Weights of a small GPT-style language model, trained from scratch on English Wikipedia.
Size: MLP 320 SwiGLU, vocabulary 8192, 4.74M parameters.
Architecture: rotary positions, untied embeddings.
Training: a variant of SOAP for these matrices, 91M tokens.
Each number is 128 + 24 x the weight over its row's rms, rounded and kept within 0 to 255. Layers, rows and columns count from 0. Numbers have three digits each. The size before them is the row's rms in percent of the matrix's.

# layer 6 MLP down, 128x320, rms 0.243, rows 88-127, columns 0-79
105:153102150155077066145110067137128152124105109143119129156166150137145124118091163148143146117146118143132114100162106105109112128134099083147136122130123108163097135091119140122134109116140149141118139123112097133162133170142108133134131096
095:086130109145093132141142128091149145132125106127095100151102137100133117092168109161128121119093147139149133144128141168132118118117115113106134178154118132104097076167142157159115089129106146139113107101150142124105072089130093132141177118
092:117110148135106152110129101137160151146107103137117065114124133105127157123139142102143135102144137119148106097122110169102122158151126148093127132187130067104114107136104121162181193152095132148178125086117100159174152121117098100118136136
098:117138137164179093137087172102156134140114147121127118130114095126108120112128141154156106138123135161103124153114148074108118142104125103157157073136112161126104134131166142151142179133139122123126136152159102152142170112116126096139135121
109:154156066099098123081164132126162095114134126112189125088144160111134182083154124108127108126098115090113129148085114074141132173144120143149157106150081106143117095099097132143175128171112142140140113139124150123144147121168133137111130124
096:134140130111118128140162115081184146163129114140155158133101130175122083141165159088097140141072113157112108119105096118136097095151129152142126120125161158125121130102151124151123185122177126128134081137115091122126101120140131151089199120
105:109137119145162136140109119121126061129125112132166134110111145159103104140114153108163087133110140147095088137134086120145141112121141143144094104136119129131109147101106148190162121113125067073152100118158132152117131068115122051120166174
125:178149111141113135121095112184087081108145102115151128139122114152156107130104160137078126165120116153103139137115108151111147131176093127104092144136120172141094156148095127111122131094128138139117109136123088100132108175150127109115141103
103:068139133125121132126149097133168107136150102145114127155152125132139159099126162133160122167135152141135151122120133136127146122147137136109160104161133136104169124138143143141091127100091141107126110153160135168164104130122176124130112136
102:124141137091156129175182154118173128107099110119093169139109156108140139120150098108139102102098133099109164131118156121123137146112144120148099118128116149152107116182134180150130130184154094088132135119121131117143159099132134129180114110
108:114127162108155136147134103128123124105137138098144156124136132145130117132154126147118135121139154141150073113113133132072085140169118152148159157081129120105113135126138134142138097124094094129156102136141122139107075105114126117121084134
093:148137109167157087154135145088143111157113142129103133130099145154126138088126138117113171135100143136137123108105099150133151124134122130162162119107173119120140169139121145086108104164105135136075099133127092136114067136114140198101103123
100:114156167134135077136095148101101095110155098153121150133116154167158111128156143169111138117152116133154133133146123150119166113123125104112109166113095111141106132160173169123085114126124088114170145150108122146114091108114107116090159123
097:118098120118120107151115164116142111135109121140066132163164160111125127137153130127144133131096094090117136166143138135147161155138125110110140100095137111168131114123130142163158112096101181140115108151094141096163099118116120071170140142
093:142149060132127106110118131138143079112137091167119150152121120113124110083149140172126140092162143110097122171096119106135151165168120097112137104128145111077132119129143128130156135176115166134127121108117109109147137115081120128167161116
095:110130154176165119122117140140129145114167165121131155115112151127143158137104081121161120128115103124133100130170135136161125132128104113126127089095079096151143125116094082140140142091098164130119138113129150119137100133124096128153138107
099:126117106123109136106161130125105118120101157113136146087103227176143086081120110147123128118143129141159153122135096099147111097137141179115200143129132129160169117089124143120134148107120118104131148116126159134129129089094139132078140106
104:149130144093119138137133151148132140155154133147080102092127133082113153086119108132112154123107185135127143172117110124127097166145134091123092155129128148138142109120133133094150120151116117132145101132131173128123119117159139129125090140
100:098109112149158164143182090103134138115139112085151097119157132122110122146145140140146083108139141126068132097106111125148125122142104138124102124148124110129123109133133143111132141137125136139111165102071116086128100119176131129088109151
117:086097189144150113160111137110125137147120133111085105084122103146122115123071102147180124141113120145140139125130096127110145130158103090104130147111126116118196100142137136111136145106114113149158123097146119176100080109115143106145096123
102:115148130136112119141131126115098145143109098128132164164142156156161072142134140116128154098130153141145115139136143155069143125093123130129116162098125161140189115147157102077141118103088142156135129170138092108150129118116142142116133130
102:095178148126088176117127151156098110130112128142107111163121102120115114134139119137085168129147120141124092141131124114102155103137130117125169159106116139180132140152117132103115166101170159156152117100107112114119132141096108137123136081
095:131110135139132144132092131137113107111123118137128147126098133093108145154137179098153099131141149086088125114134153132173178129162098123108181130097126110107111127132146120150150100107085090150095072131141124112125103078126143137131108147
099:099094145158187105091119110122111149103161126106133152143153114183139120136174107128172117152099132087148105119107102134086131129086133114114117142134129119106091102147118118134152144125151112127128135153138098142114105136165173121148102118
102:183090158152181137116132117157169105135159126129117112129123169129122135108152110141141157121120138091119125086132142152158135102151171156101117125146096148135120136128125144156133127116166140136111141127163156131152130126148185159153066173
097:134095135094124106119112088136161118157115087105150115147126100120109139113117118100113158112137151121134155114116084104145131094143139141098083156126120132118147123104135146114090134129163139133111138146120160128097125124104099158149172189
102:137126118067145163128124154175140110091151107126132161104115148128131124164162109140128140158032091141111136098107102150128146087143124171132117154173127126144126127103107118110117147128136094129116123107080179129163092130151066162121145141
100:165140157122120134154081138173175118097142113091102119122104140127098150137125097125138128170131166125163133116118133159137134121161128118109152154148108135132082112117132113143112138117180134113110144176153143131082141101142110121110117163
099:124130165144099113098102129118110107120146107160116097156136113108066089096107111128117138118133117100136161076097118152154130076145120110131145107091103103164098119108140149089115154100120123119108135127141130093133114117157139166112144097
101:153106146123111143120098131095120105131096109124165126121103127128130120131154162084120120145121091183104090126109155148102132147135127127154065149121137092116092102091085150137064139130104104097094099151120123135103116123115090108132152153
095:183138076110123152156080144133126111122100124145152121139102125172106108108142137200105159121121119147084107176153116129125148141137113158150125118122126119114122088133139144104092153122105114136145115113078144116104165126121132188165160111
099:170108127108173154109090122117110117088130126138148168129162130104096153144155130084118149176068160134159133187128141140110093154132157113161147118133125126098135111117128149138126171152114128154110131163127157142085117128114129122169162083
103:168124139109111155127105140118152106148129113165131133122161103108158072201081102144180136140111090109088116177124113134140131117128113125177151137138119134128139091120176152122115131128129120154118101155096078124146131111117075116063121118
105:156130176109118125080138134115135122106149118108114123111142118138151104135135139108112086104130116140140155096165110130109126148146124119156124139136124136129123131152088139138119101110121111152121135146134093130156168130114055134114126175
090:123084142181115127119163146130138136192159115153149117116138104118114142157117158108086144105162111171117091114114140130154127119130112134115100147130135193130128099129152145181095159119108083091122125117182082134127137129074119135145175153
100:145137157136147103143132150135110172146062120122122150147125076152145158165107158098123129155174106119133118109155167121178109155108131102094132161089112107184148143133136121151171144105134136097126127102091130152133142117117124154135162129
097:137127166074190098144145183151179156128109140110102168152119100132090173107148154156122161122154107135121136115094130103145124127140078119113121107120106156114129129120143146162161103104137133155100098152093141152171112128123118142137129154
095:162128128132108128113104119162123112159150103085150087126101104140147147156095088110119097120109153141124118123084118158118116152111117101115116163133115145092141097162123116119185141123147150139130138149116136148101089176157140138124146121
101:168106147118104136117144121145127121134109113126130186087097150122151084087102120130086124097135137141192138105132095152125142151163138090145139126141109161149141134143099116127110141178132145085141153167133167122125094126137103128103126136
098:130173129128123131123091154129131111093139102145150153132074131103130130099156113141137158144134170091133117108088074137173112122111105121140152171119133126155132123143110144158091117147113159156168100190101147117104084150106129164164135134